Weights of a small transformer language model.
Size: 4 heads of 32 (2 for keys and values), MLP 1024 ReLU, 4.29M parameters.
Architecture: biases, tied embeddings.
Training: a variant of SOAP for these matrices, 94M tokens.
Each number is 128 + 24 x the weight over its row's rms, rounded and kept within 0 to 255. Layers, rows and columns count from 0. The size above them is the row's rms in percent of the matrix's.

# layer 9 MLP down (transposed), 1024x128, rms 0.198, rows 224-276, columns 64-127
size [ 92 101  87 135 107 104  92  89 101  94  75 119 106 100  92 111  95 102 100  90  97 104 100 112 110 114 103 102 118 105  93  98 101 102  93  91  96  97  87 110 100  89  94 103  95  85  97  79 100  93  92  97  99]
[[132 132 129 136 141 114 100 147 125  74  71 131 157 142 111 164 104 100 108 164 112 131 132 134 119 150 118 125 117 163 146 121 124 119  92  99 186 136 123 137 165  69 129 166  89 155 145 131  93 143  94  97 129  90 110 171 142 106 124 106 130 139 105 156]
 [137 144 145 111 139 128  83 148 124 110 111 128 140 148 108 143 137 126 144 106 181 111 126 150  89 121 139  99 108 145 126 126  62 103 143 102 133 123 108 141 114 190 118 104 151 114 124 138 132 108 120 129  95 123 144 137 109 172 160 153 127 158 137  85]
 [151 151  91 153 135 114 151 132 159  73 166 165 138 131 151 116  98 167 161 134 128 144  95  92 170 126 139 130 158  76 155  89 110 143 122 135 101 125 124 170 130 151 106 157 139 132 146 149 139  91 108 126 130 120 161 154  95 117 179 132  64 111 146  63]
 [105 107 165 126  84 163 141  97 114 159 122 116  90  94 149 138 129 162  94  91 142 128 134 110 115 136  52 124 142 131  75 139 165  82 149 123 169 139 119 141 103 175 133 157 165 152 114 132 144 139 108 112 142 136  97 121 134  95 108 129 129 133 139 116]
 [ 62 128 120 101 134 115 165  99 143 130 159 161 119 105 107 129 168 148 106 130 123 116 123 120 102 110 106 109 110 142 119 101 153  93 119 122 144 174 105 117 107 118 106 158 137 123 152 120 143 150  89 135 105 138 171 138 123 138 134 119 165  97 119  96]
 [110 132 125 124 134 126  94 146 119  93 128 137 119 155 103 143 143 132 157 127  88 138 127  82 106 122 143 127 116  99 122 114 130 161 115 131 114 195 147 140  78 169 123 122  93 138 135 105 133 150 134 159 105 162 138 144 128 153 124 199 118 119 130  76]
 [127 186 111 141 155  84 112 137 122 137 139 128 138 105 155 138 157 128 116 116 141 148 165 140 166 161 156 155 110 118 101 111 151 108 107 133 163 148 173 156 100 162 111  87 149 112 167 162 147  90 133 137  82 127 132 137 135 118 120 121 126 143 101 152]
 [118 110 105 115 145 127 128 132 145 121 122 125 119 171  95 116 136 121 167 138 109 138 138 145 148 118 145  94 146  77 103 156 120 110 165 110 135 147 134 132 116  89 138 122 108 122 164 150 130 107  79 129 124  99 123 137 120 102 123 143 195 146  86 139]
 [142 138 112 119 124 130 124 112 117 140 149  97 128 186 171 117 151  99 126 138 124 136  88 158 134 151 109 138  91 103 149 100 121  93 128  94 163 139 122 131 144 106  77 129 112 128 157 154 132  99  99 164 131 133 116 153 102 114 147 110 137 201  89 156]
 [165 141  89 143 112 116 158 148 144 122 106 168 130 105 132 121 113  99 127 140 151 150 162 105 158 149 111  90 106 150 149 120 118 142 121 180 108 154 133 137 105  70 135 124 178 121 188  86 136 130 157  95 167 132 113 111 124 151 156 128 141 130 131 119]
 [114 106 118 118 120 110 171  85 110 133 131 111 127 142 138 178 156 121 151 170 156 100 111 120 122 113 157  72 124 169 143 136 116 146 127 162 136 139 139 147 125 114 157 141 110 159 116 130 146 151 118 159 110 129  97 109 111 120 133 113 104 130 135 132]
 [150 149 134 140  83 147 144 127 108 132 118  86 102 125 107 113 156 125 126 122 145 105 100 161 101  91 122 127 135  74 113 157 147 116 133  95 150 147 132  95 134 132 127 110 113 132 150 142 156 139 137 123 143 170 141 103 129 120 139 145 114 164 113 147]
 [ 96 147 103 172 140 169 116 160 138  87  71 143 128 123  69 138 155 120 161 101 128 145 163 136 117 102 121 165 157 118 121 157 110 141  80 111 108 137 124 138  76 137 169  93 152 118 162 155 132 116 118 123 132 139 108 168 185 127 139  91 117 138 122 111]
 [130  95  91 191 188 109 134 147  87  73 110 149 124 144 136 147 158 179 100 151 139 123 134 118 107 118 124  92 113 117  97 185 146 125  91  87 111 150 134  92  91 145 143 145 108 136 149 161 159 120 104 120  98 117 139 117 124 121 105 107  86  96 140  94]
 [186 170 124 140 117 110 139 123 139 142  76 145  95 130 125 124 158 136  68 123  98 148 116  96 138 115 130  99 130 165 124 125 164 153 154 135  93 146 139 127 171 181 102 122 110 157 144 134  89 121 164 130  88 120 149 111 112 105 126 124 119  83 130 155]
 [141 128 125 138 122 159  34 153 140  81 134 174 140 130 141 129 113 101 154 137 137 122 109 118 136 131  98 118 121 112 139 124 155 123 116 120 142 144 118 141 144 134 146 142 144 109  76 134 125  91 139 145 125 146 145 120  94 127 153 135  91 146  83 147]
 [120  89 111 107 152 155 114 162  99 131 119 138 153 119 134 157 107 137 145 105 110 157 131 181 128 111 136 167 143 116 140 117 143  98 148 131 166 153 160 154 144 135 110 120 154 127 164 115 118 105 137 112 142 139 138 184 121 166 176 109 127 110 190  84]
 [139 123 145 123 116 137 145 135 117 128 110 101 134 117 127 128 131 142  99 115 122  98 157 142  90 136  99 122 125 143 125 149 126 139 125 142 140 107 159 154  92 130 141 141 137 158 141 121 148 138 114 114 137 152 153 121 174 164  94 143 109 163  62 139]
 [138 164 129 110 153 176 182 121 175 106 152 126 170 130 117 104 143 185 148 148 129 118 116 118 101  84 142 123 137 109 124 144 152 129 120  80 113 144 139 126  97 106 126 118 137 104 175 114 129  97 149 142 167 135 172 132 149 169 115 165 122 119 160 162]
 [145 131 123 128 175 112 149  96 138 116 128 131 120 127 148 111 113 132 155 133  89 139 134 116 132 169 141 114 124 111 145 139 137 179 150 161 101 106 113 155 133  94 129 157 155 112 137  76  83  95 104 151  87 162 127  99 116 146 140  67 118 115 147 138]
 [135  89 119 122 126 115 135 116 165 153 163 149 166 131 159 136 147 143 149  75 130 134 129 100 102 106 105 123 149 171 154 118 105 127 107 160 112 120 144 127  92 154 123 116 139 101 170 119 103 133 121 128  73 114 103 108  98 114 116 135 113 104  82 109]
 [164 144 123  94 171 122 128 138 137 132 146  89 148 140 111 139 123 105 151 151 120 147 118  65 134 147 109 113 125  93 157  72 184 147 137 143 121 109 130 125 122 169 131 110 144 127 164 170 111 129 146 115 129 134 149 132  82 139 109 125 156 104 197 161]
 [125 107 134 130 122 139 151 110 135 105 165  56 128 147 154 142  98 125 121 158  75  92 119  97 179 129 168 137 174 110 161 137 142 124 132 121 136 138 108 117 161 116 136 137 121 129 135 120 127 114 136 120 119 142  84 130 116 104 103 166 148 133 126 131]
 [167  92 142 124  74 149  95 171 149 121  97 135 134 159 137 100 135 148 124 118 159 122 143 107 152 118  93 129  97  78 158 140 105  97 167 120 151 144 117 130 131 140 149 136 160 110 133 142 143  93 137 180 173 165 140 176 107  90 110 129 113 159 132 160]
 [151 128  85 162 140 138 105 124 127  90  90 145 130 113 116 141 154 184  70 101 171  88 147 172 101 120 181 108 116 138  98 121 132 112 118 139 133 118 139 157  94 125 146 158 130 144 142 110 158 185  94 156 130 133 128 148 116 131 105 144 146 120 119 119]
 [142 149 131 130 138 164 104 138 153 147 144 151 116 138  84 117 138 102 141 118 126 130 191 116 139 119 123 128 150 134 155  80 134 132 108 142 109 171 134 118 133  67 144 130 161 126 127 154 183 135  98 130  83 128 124 128 147  67 144  91 147 128 140  81]
 [124 114 106  90 135 153 126 178 161 132 133 191 114 156 133 104 154  84 151 111 129  91 169 116  63 145 110 119 149 127 143 124 136 132 131 108 150 118 145 105 114 172 134 181 139 136 110 109 134 137 103 145 114 134 132 118 164 113 127 156 108 161 100 133]
 [127 151 135 116 126 113 124 121 135 159 118 143 157 103 140 107 153  94 117  99 105 123 126 128 174 148 107 126  84 107 167 138 132 149 114 146 133  74 144 129 144 166 110 163 136 144 123 129 153 123 139 135  87 144  95 137 121  90 121 122 154 119 168 111]
 [125  93 124 132 150 157 157 124 140 120 134 168 169 140 150  98 143 145 139 120 154 109  92 112 129 145 144 125 127 118 149 167 121  84 132 132 102 139 148 121 133 102 146 115 129 140  85 110 121  95 159 121 108  88  96 111 175 139 113  67 145  85 147 123]
 [133 144 124 126 104 129 131 129 152 119 145 169 118 114 135 147 128 120 151 177 125 148  84 149 123 152 112 110 148 145 129 163 117 102 141 129 151 146 149 165 147  98 148 117 107 118 125  99 121 139 126 196 119 156 154 106 133  75 140 164 172 124  84 147]
 [146 148 124 119 117 124 135 134 111 167 109 134 126 136 130 112 103 121 104 153 174 118 139 124 164  99 137 127  97 110 166 118 114 135 139 152 125 123  82 142 110 133 205 120 165 140 160 101 138 167 133 161 156 113 153 118 140 124  84 124  96 152 134 142]
 [105 132 140 130 146 142 127 113 150 150 139 125 120  99 127 126 129 116 139 138 136 149 133 172 112 108 126  71 136 130  99 114 100 127 136 149 101 146 105 144 165 167 106 167  92 152 131 138  78 139  61 102 169 105 139 127 133 171 145 125 102  81 152  72]
 [162 126 138 137 125 135  74 111 139 152  81 120 101 135 113 143 156 114 100  92  95 102  84 131 135  98 133 117 139  79 141 125 145 121 126 182 115 125  96 162 126 135 101 167 113 100 125 163 118 119 128 188 115 126 141 140 102 163 129 168 129  86  58 138]
 [104 122 137 126 106 139  94 131 133 190 146 145 137  97 122  62 118 160 144 141 128 117 141 120 121  97 160 109 131 128 100  80 129 107 119 131 156  98 170 151 165  99 137 140 122  82 131 143 109 134 106 178 127 165 124 147 117 133 136 165  85 136 141 180]
 [111 136 157 149 104  96  88 129 160 113  93 168 160 118 103 109 124 125 157 191 152 113 137 141  97 117 138 138 137  86 145 146 117 123 112  85 134 146 137 119 121 151 137 100 144 169 101 150 102 151  95 148 169 185 128 145 114 122 125  88 121 115  97 146]
 [162  98 148 123 161 141 148 151 100 137 116 121 101 128 119  66 129 153 143 132 181 138 115 130 136 107 114 140 113  93 159  97 139 134 123 140 150 140 110 159 146 145 142 112 146 133 164 109 145 146 165 177 125 127 110 105 106 116 128 134  86  92 121 132]
 [142 113  93  94 132 155 137 104 155 142 113 127 140 123 133 136 177 130  71 122 119 116 113 132 106 158  82 134 140 116 150 133 143 133 159 129 157 111  75  79 148 136 152 125 149 124 135 128 167 169 126 106 104 141 106 155 174 129 118 119 128 136 132 125]
 [131 142 160 134 144 149 143 131 155 112 138 135 127 150 123 134 187 124 127 134 120 127 124 141 105 149 136 127 113 111 129 139 129 162 150 122 168 152 102 140 148 167  99  93 107 124 140 151 127 130 140 174  82 156 114  68 116 138 166 117  75 103 156 153]
 [173 149 103 135 112 147 131 124 120 126 159 166 154 146 110 104 135 135 139 129  74 120 151 163 162 153 146  79 157 149 105 141 157 116 102 100 123 123 118 154 118 173 108 120 117  77 119  99 114  97 128 173 134  89 143 126  94 108 125 134 145 158 152 104]
 [140 125 124 156 123 119 125 141 178 124 119 106 159 114  70 194 138 118 120 128  86 171 112 165 139  95 110 102 137  80 167 105 114 102 111 116  67  87 101 101  82 133 143 145 115 108 115 157 115 112 108 138 130 155 110 169 146 153 144 125 151 127 110 131]
 [114 125 139  96 141 139 105 149 128 137 149 151 116 166 158 128 193 131 119 121 160 131 151 134 107 115 109 122 147 128 129 142 148 133 156 108 128 123  89 135 175 117 171  78 127 108 131  68 140 161 147 153 164 134 143 114 126 116 129  96 124 131 175  53]
 [155 123  87 118 130 120 153 135 154 117 151 141 136 136 101 105  71 120 148 139  88 173 119 142 141 165 113 118 142 108 132  84 129 150 111 122 135 126 134  96  85 186 138 101 128 177 134 117 128  90 135 129 118 139 110 158 186 135 102 126 129 111 110 120]
 [100 140 137 164 127  67 133 138 131 204 105  76 151 153 102 144 144 154 175 156 135 131  87 119 132 147 123 128 116  93  97 113  96 174 135 110 108 136 134 116 123 157 143 121 130 117 118 165 132 122  91 153 123 139 120 124 118 139 152 126 165 127 131 108]
 [119 126 140 115 151 129 101  91 116 128 159 125 153 139 137 114 133 115  96 131 134 150 152 125 106 130 128 134 103 147 135 120 101 136 115  65  83 150 103 134 154 112 127 110 123 118 116  63 108 108 157 123 134 147 119 160 150 118 108  96 142 128 134 146]
 [106 119 159 133 111  82 115 129 124 115 126 143 138 172 134 167 130 155 134 131 130  84 119 129 147 130 142 119 118 108 160 178 130 107 116  97  84 155 134 151 142  94  81 162 128 166 187  99 128 118 114 137 103 177 130  81 157 142 119 117 152  75 127 144]
 [126 128 144 118 151 186 112 163 148 115 175 108 159 137 129 155 129 111 131 126 105 127 144 160 119  88 123  81 127 117 130 149 142 129 116  86 162 138 129 157 134 116 145 110 121 187 120 107 112 145 183 125 103 122 117 117 101 153 168 127 112 109 118 117]
 [134  96 141 108 137 126 171 111 165 138 118 142 109 128  86 113 116  94 128 114  91 139 103  97 133 137 115 109 118 130 130 109 177 106  97  90 139 120  89 128 112  93 134  79 129 121 137 109  96 144 126  99  94 139 162 109 120  99 140 127 106 121 110 145]
 [109 149 144 148  92  87 118  86 148 165 104 177 158 192  96 138  94 125 127 122 117 153 131 113 139 105 111  85  77 103 140 122 157 128  92 104 135 151 176 131 153 129 123 116  92 120 131 132 139 123  96 115 162 155 103 156  88 107 126 156 142 124 120 171]
 [167 125 132  57 125 104 169 111  87 107 108 160  99 155 140 139 133 122 136  99 119 130 128 100 151  94 102 119 145 139 124 115 116 172 103 132 111 126  94 145  57 130 106 100 114 153 143 120 122 127 193 136 134 129 124 122 105 153 124 107 128 114  82 139]
 [ 95 101 132 162 113 112 140  91 147 143 153 135 148  85 110 126  83 169 127 124 106 114 127 117 110 135 129 115 107 114 104 129  98  85 120  66 158 189 136  95 120 134 109 132  83 161 117 159 121 152 147 130 111 144 153 145 126 124  92 160 138 134 128 118]
 [120  89 117 124 103  99 118 108 142 132 170 136 178 104  78 133 148 110 141 138  95 166 116 175 141 132 138 151 124 120 116 138 118 162 100 113 145  95 131  89 106 150  89 110 151 128 138 149 124 106 132 152 161 153 118 124 146 166 156 110 110 137 123  80]
 [113 100 109  96 129 150 157  89 114 142 133 206 156 147 173  74 140 138 126 136 142 135 141 127 141 138 147 147 137 133 133 143 119 119 158 136  84 163 128 108 135 145 153 133 105 167 155 120 117  98  87 105 133 107 140 150 111 126 160  54 142 134 123 161]
 [147 153 118 118 115 104 135 106  93 128 106 137 124 124  73 160 105 142 142 100 134 138 169 108 131 100 121 101 130 100 136 128 110 146 137 148 117 112 141 149  92 102 144  87 115 151 122 117 143 140 122 118 137 140 164 129  74  97  83  98 138 121 128 135]]
# layer 9 MLP up, 1024x128, rms 0.19, rows 225-276, columns 64-127
size [105  94 114 106  99  86  87 102  99  75 109  95  96 104 102 103 104  97  99  99 102  86 104 114 109 101  92 120 110 105  97  96 112  97  92  94  94  98 110 107  93  97  99  99 102 108  83 111  88  91  96  97]
[[137 103 143 139 103 122 132  86  93 112 145 128 126  81 112  71 135 103 172 152 120 116 149 128 142 141 137 118 118 127 169 168 125 145 156 149 118 102 158 127  78 126 131 134 114 143 136 131 163 111 125  87 134 136 161  76  80 139 120 150 125 100  95 128]
 [ 97 168 101 117 124 121 107 182 111 162 138 111 105 136  97 120 112 105 102 160 115 141 140 135 165 150 152  85  93 132 127 113 176 130 119  72 139 175 119 105 138 138 124 102 124 117 106 113 174 104 150 167 153  93 131 113 129 126 122 145 166 124 117 146]
 [133 110 147  86 128 129 139  98 163 170 151 161  84  81 146  97 158 123  85 120 100  99 122  98 144 113 147 129 134 154  80 133 161 117  97 115 104 152 155 143  87 145 144 156 150  98 111 148 138 119 154 143 104 102 147 119  90  74  98 132 153 124 141 154]
 [168 128  84 132 122 123 175 175 114 153 126 112 150 107 141 107 153 137 152 120 152 150 107 147 155 118  95 133 130 184 127 107 124 152 131 106 139 139 108  95 115 151 172 101 105 141 109 138 143 171 132  96 141 100 118 140 149  89 130 127 151 127 129 160]
 [117 139  87 104 124 101 113 135 151 130 108 118 127 109 123  95 172 163 103 174 139 134 154  59 132 139 128 101 138 141 105 150 149 135 161 159 113 120 144 107 153 143 143 144 153 133 162 177 112 146 144 113 140  88 151 155  96  67 136 129 127  66  68 101]
 [152 127 148 114 139 140 100 148 166 135 159  71 159 178 108 157 163 108 134 140 172 138 127 160 164 105 138 141 117 119 115 153 140 121 111 143 123 107  82 108 115 122 126 163  68 123 197 127  75 158 107  99  86 130 152 115 105 151 115 121 113 125 119  94]
 [118 131 136 127 121  75 121 166 144 122 124 133 134 138 121  96 131 136 139 156 165 150 101  92 157 106 163 152 157 124 157 133 178  66 151 127 109 120 166 145 114 148 110 153 113 122  99 164 151  99 160 124 124 129 131 132 110 139 123 108 156 175 106 125]
 [140  98 136 141 150 125 158 122 107 166 113 129 160 117 113 102 144  70 127 125  97 131 111 103 135 121  65 140 132  68  96 129 116 154  87 143 141 127 133 151 133 124  93 158 142 151  97 105  98 144 126 147 117 103 134  98 115 145 125 117 181 115 116 129]
 [120 121 130 152 125 155 108 125 108 120 106 121 133  99 101 117 144 134 139 128 110  86 118 108 141 127 109 110 142 140 150 137  63  96  94 117 152 144 135 145 131 135 143 120 160  80 155 146 105  96 112 100 100 108 186  94  93 171 158 123 101 125 136 174]
 [133  99 137 154  69 121 153 111 145 139 100 125 140 206 128 119 142 124 164 132  83 150 162 102  96 173 146 122 137 127  93 105 151 152 100 132 128 132 121  96 142 102 113 153 145 132 140 167 149  77 153  86 118 107 152 166 136 149  99 125 148 130  98 137]
 [148  96 120  87 147  91 184 121  62 155 114 145 137 136 143 122 149 112 150 151 144 130 125 128 128 152 134 167 100 110 104 131 128 139 168 123 149  99 129 108 115  82 143 153  88 127 109 130 141 121 160  92 113 151 116 129 106 145  72 132 129 120 146 125]
 [135 137  97 145 147  87 110 125  92 171 142 100 160 137 123 132 118 101 130 134 111 159 108 124 163 123 141 110 121 138 128  80 173  88 168 165 116 173 143 126 128 118 117  92 122 134 125  92 139 121 130 101 112 102 111 171  96 132  94 158 121  83  94 138]
 [180  87  80 100 123 136 139 140 172 124 199 119 108 129 126 160 145 113 139 108  90 118 154 112 126 155 145 130  80 104 163 117 129 145 128 110 109 150  83  97 113 117 114 179  70 133  92 106 147 154 160 119 116 122 139 106 121 128 166 163 128 126  87 153]
 [158  85 113 180 163 124 108 117  76 136 137 110 114 155 140 111 117 141 172 112 121 162 137 116 113 111 103 159 130 139 148  87 103 133 117 121 136 121 150 110 159 131 110 113 145 173 109 116 140 123 168 136 127 102 162 118 147 121 133 120 143 125 133 108]
 [129 101 158 106 106 129 126 127 125 100 141 125 129 142  99 118 107 106 127  83 122 110 148 147 162 136 118 144 131 154 112 119  94 119  92 111 129 160 176 113 108 143  83 142  86 113 108 122 128 121 105 167 161 156 126 105 111 187  68 105 133 135 113  94]
 [122 127 150  90 114  79 133 137 119 128 135 140 128 117 137 149 158 131 163 122  85 118 100 103 130 160  97 111 140 133 105 131 147 119 111 137 117 132 119 116 145 146 114 148 127  90 175 106 124  75 119 154 160 124 127 108 155 124  95 136 150 117  99  96]
 [161  90  87 115 151 118 152 143  61 120 147 136 129 167 111 104 128 106 133 152 151 137 156 117 155  82 167 148 110 129 143  97 121  93 138 107 118  96 127 114 155  91 121 131 135 100 161 153 103  94 138 108 152 166 110 162 102 144 142 125 150  75 148 114]
 [132 124  86 147 118 132 163 122  99 161 100 118 137 134 137 111 107 135 104 113 128 113 113 137 149 134 123 137 155 114 118 146 143  92 164 163 141  95 135 140 108  84 131 103 123 102  76 116 126 152 154 102 111  99 113 106 137 115 122 119 103 119 149 111]
 [170 111 114 118  93 147 118 131 108 142 125 124 121 146 110 153 113 101 152 116 133 158  93  87 134 128 138 139 110 132 122 114 102 117 115 121 154 147 152 131 153 136 148 125 130 147 170 131 122 116 115  91 118 116 130 118 106 113 112 151  60 127 137 110]
 [142  60 164 115 123 138  87 152 108 106 113 122 135 161 102 132 139 168 124 118  89 134 119 187 147 103 101 154  78 131 106 133 120 134  96 134 150 129 147 135 139  99 128 122 111 141 142 166 117 113 152 114 122 145 122 117 144 120 118 122 141 136 147 158]
 [104 145  81 140  88 103 136 141 116 116 165 135 100  96 129 127 131 164 114 107 131 142 168 145 128 159 141 123 130 198 124  89 132 146 121 150 145 151 106 127 111  94 137 119 110 149 134 114 139 163 120 125 100 107 112  83 137 114 156 152 107 130 109 153]
 [128 139 135 109 138 119 115 110  70 115 117 114 104 112 113 118 132  96  77 126 142 114 147 113 104 137 173 141 139 116 136 142 122 104 117 151 142 133 125 119 125 174 106 113 109 113  67 149 172 119 163 115  96 150 125 149 123 123 112  88  99 101 108 147]
 [123 103  82 141 150 124 123 104 111 121 122  77 192  92 129 111 132 123 145 149 112 152 136 159 123 138 168 149 137 133 106 138 145 138 116 165 139 134 153 126 168 104 133 156 139 147  73 115 165 156 109  80  93 115  92 106 137 108 162 131 145 119 161 108]
 [137 159 127 125  79 162 113 124 146 181  98 156 193 122 114 102 147 153 107  98 172  99  93 152 160 123 148 132 176 118  98 137 117 120 101 190 102 115 149 153 105 131 106 126 134 152 115 183 135 143 145 154 124 135 152 141 123 135 123 131 122  97 139 127]
 [109 152 131 133  95 149 135 133 120  93 129 141 135 164 157  96 119 105 135 110 102 120  79  74 151  93 136 109 105 111 135  87 112 175 129 133 105 129 110 110 166 116 117 134 150 110 132 127 146  93  87 120 110 115  87 119 124 133 153 143 131  91 127 131]
 [137 144 174 168 114  81 132 129 130 101 159 129 146 161 171 144 115 122 143 100 141 144  82  91 143 109 150 115 111 123 119 123 108 138 179 118 138 195 136 134 107 129 119 106 138 126 190 102 134 103 139  80 120 132  71 153 151 155 130 129 138 136 125 100]
 [121 102 155 160 122 110 127 151 112 162 159 124 131 120  91 131 134 130 127  89 140 122 152 158 186 145  91  84 157 136 133 130 165 148 117 148  99  93 104 177 143 125 106 115 124 137 178 153 125 120  83 136  86 148  93 101  98 137 155 129 110 153 138 113]
 [100 127  70  78 139  95 165 100 154 144 113 108 109 136 103 118 119 141 140 149 110 119 131 133 138 163 125 114 139 142 138  98 162 127 110 120 117  89 120 134 101 114 131  84 143 109 138  94 137 124 108 110 149 155 158 166 127 152 109  99 132 127 101  73]
 [115 176  98 132 109 120 133 141  94 126 165 101 124 147 167 127 120 116 107 119 114 165 100 176 155 119 127  85 176 139 124 119 124 131 122 129 145 110 156 119 161 141 132 106 148 105  97 117 135 128 165 117 128 137 122 110 139 135 136 137 157 108  77 134]
 [137 117 147 134 140 117 137 127 129 126 114 149 137  79 114 156 161  78 127 128 125 137 130  91 148 148  94 182 131 110 169 109  87 149 120 113 149  93 146 117 157 123 117 155 141 122 128 156 161 133 162 101 104 140  87 129 125 124 125 138 161  96 110 144]
 [122 116 150 116 121  83 143 111 163 109 138 172  93 134 120  94 113 124 100 105 135 134  90 119 164 104  82 107 124  77 103 146 129 120 107  96 125 156 113 142 149 139 139 124 144 138 143 104 116  94 134 104 134 133 175 104  73 168 112 135 103 101 113 133]
 [119 150 112 124  94  88 109 156 139 131 172  94 152 107 155  90 107 120 160 168 110 134 129  93 146 133 131 134 161 144 215 151 140 160 129 116 147 116 133 128 101 124 150 131 132 159 126 123 123 131 122 103 119 104 140 125 136 141 172 132 111 127 120 111]
 [164 110 135 122 129 106 119 112 151 148 119 154 124 138 136 117 155 147 134 131 141 130  89 154 105 136 151  90 122  86 135 154 136 162 123 109 107 170 127 175 141 114 171 117  94  96 144 126 130  92 119  95 138 124 169 138 136 128 125  83 162 175 127 163]
 [145 117 168 136 147 159 143 114 117 135 165 113  81 160 147 138 164 137  81 143 146 140 152 132 148 101 132 170 126 116 119  79 130 151 158  69 114 123 138 170 125 124 153 129 106 118 123 119 119 142  72 127 141  94 175 111 125 129 134 129 141 142 145 115]
 [117 142 123 174 139 102 128 155 160  93 113 131 138 137  83 152 152 107 103  98 149 101 139  81 142 138 116 156 135 130 142 123 113 155 102  96  79 120 172  75 137 137 152 112 135 110  61  84 134 129 120 181 118 154 124 126  85 130 134 145 113 128 153 103]
 [117  97 119 128 173 130 132 135  98 154 119 107 141 114 119 115 151 138 101 110 122 135 115 121 139 140 137 122 112 124 108 117 118  93  88 141 166 126 145 107 133 153 140 122  99 113 142  97 176 122 182 119 101 161 169 131 149 131 147 133 111 130  67 133]
 [144  90 131 150 117  91 107 131 144 113 126 134 118 136 103 139 155 132 131 113 146 109 155  82 110 140 140 113 150 151 169 108 149 122  90 102 165 123 147 121 124 142 100 126 128 164 130 151 135 120 195  94 156 136 162 107 141 114  90 101 110 132 135 125]
 [117 107 104 132 121 104 131 120 123 168 132 113 133 110 148  95 131 121  93 142 143 160 137 134  96 116 114 165 141 117 135 114 136 130 129 139 109 131 127 103 168 144 116 159 135 145 126 167 122  72 128 117 155 104 129  96 175 135 105 143 121  88 155 118]
 [181 106 122 133 104 126 120 123 138 116 130  99 135 125  39 155 106 147 145 101 131 150 119 165 144 120 130 121 133 158 139 144 100 157  96 118 130 139 123  77 115 101 116 119 123 117 146  99 129  67 134 130 155 195 136 156 147  84 132 149 100 116 127 126]
 [121 137  86 106 117 130 135 124 136 140 156 134 111  62 119 118  96 127 138 157 131 160  99 165 167 112 132 143 137 128 119 127 131 152 134 117 125  99 169 137  95 100 143 107 103 111 109 125 103 104 102 113 122 129 117 137 108 128 133 136 132 147  94 152]
 [107 150 144 172 145 141  98 128 139 128 108 161 127  99 127 127 126  94 117 110 113  94 141 122 116  79 129 120 149 151 149 110 158  94  90 137 141 129 144 113 130 113 117 172 127 109 112 186 111 127 144 126 117  97 116  84  95 107 132 104 130 119 128 111]
 [155 132  96 113 122 117 118 100 132 120 142 164  94 122 110 163 108 119  74 112 125 116 127 164 146  97 120 112 115 105 163 133 128 130 122 103 101 143 114 119 158  68 173 123  95 115 132 131 149 148  94  98 151 131 174 107 113 152  95 143 118 100 130 164]
 [143 111  85 106 113 158 118 137 162 138 128 129 177 144 155  84 122 107 113 116 148 116 129 150 155 145 135 156 128 103 123  95  98 138 116 117 138 149 100 120 144 148 136 156 112 106 115 168 103 121  99 136 136  84 108  87 125 146 139  85 172 100 105 164]
 [117 150 103 104 112 116 120 121  85 128  77 158 108 101 121 153  96 114 145 101 123 100 179 108 121 144 114 115 156 124 115  90 168  92 150  87 145 123 158 132 126 112 122 144 148 125 133 139 142 146 129 123 108 133 104  95  94  88 120  75 178 128 101 132]
 [158 149  98  61  95 104 163  97  87 163 145 135 147 133 120 117 165 119 141 116 150 113 131  88 152  98 126 181 112 141  90 122  93  94 138 116 127 103  99 151 148 136 120 119 121  82 141 151 100 129 146 151 144  87 127 130 103 137 116  96 125 141 139 119]
 [142 161 113 158 127 134 125 163 135 117 127 131 126 143 121 151 111 136 108 168 123 153 126 115 125 140 126 134 124 118 125  84  96 119 103 164 131  90 155 134 143 103  67 120  96 131 122 156 159 116  89 131 139 145 164 115 117 111 104 141 144 136  93 100]
 [146 108 155 153 129 100 150 169 128 129 121  90 103 119 163  75 176 134  92 153 123 157  88 136 146  90 133 123 130 117 153 136 159 138 163 115 112 134 102 125 129 129 154 158 144 163  97 147 133 119 130 107 116 148 145 138 163 147 194 135 118 128 157 124]
 [126 123 140 136 165  94 177 128 101 152  76 162  42 163 109 119 161 135 131  89 138 118 141 141 161 159 125 153 129 102 146 123 108 177 121 119 119 121 118 153  84 102 126 108 114 145 129  66 114 130 167 172 148 119 119 149 139 113 123 126 166 159  81 130]
 [155  84 136 120  81 102 115 111  78 114  86 128 170 115 103 142 148 113 124 119 140 158 125  55 134 106 119  93 135 162  99 137 139 151 124 116 102 129 125 111 106 112  96 120 156 169 111 117 107 110 129 133  89 117 116  86 110 147  86 138 113 142 114 141]
 [151 131 103 137 195 124 147 171 122 102 130 126  69 124 118 139 127 172 123 177 155 137 154 131 111 129 161 127 134 154 133 173 109 121 131 135  78 124 120 173  97 137 135 177 107 131 140 107 148 165 108 122 147 143 148 120 142 117 102 156 127  90  97 144]
 [198 116 152 116 148 114 138 125 156 102 148 158 107 106 129 144 143 147  99 120  84 118 116 113 187 139 158 125  73 140 108 127 109 147 115 154 180 122 144 154 114 102 106 108 160 106 129 167 131 138 112 126 110 127 119 116  90 134  86 137 119 107 109 138]
 [159  84 141 117 103 154 131 130 120 139 122  94 133 142 163 115 100  99 140 157 117 152 141 106 120 147 134 154 125 142 119 133 119  90 117 114 149 132 108 120 139  67  87 166 155 171 150 120 130 120 154  98 125 139 144 101 133 145 108 114  97  87 165 143]]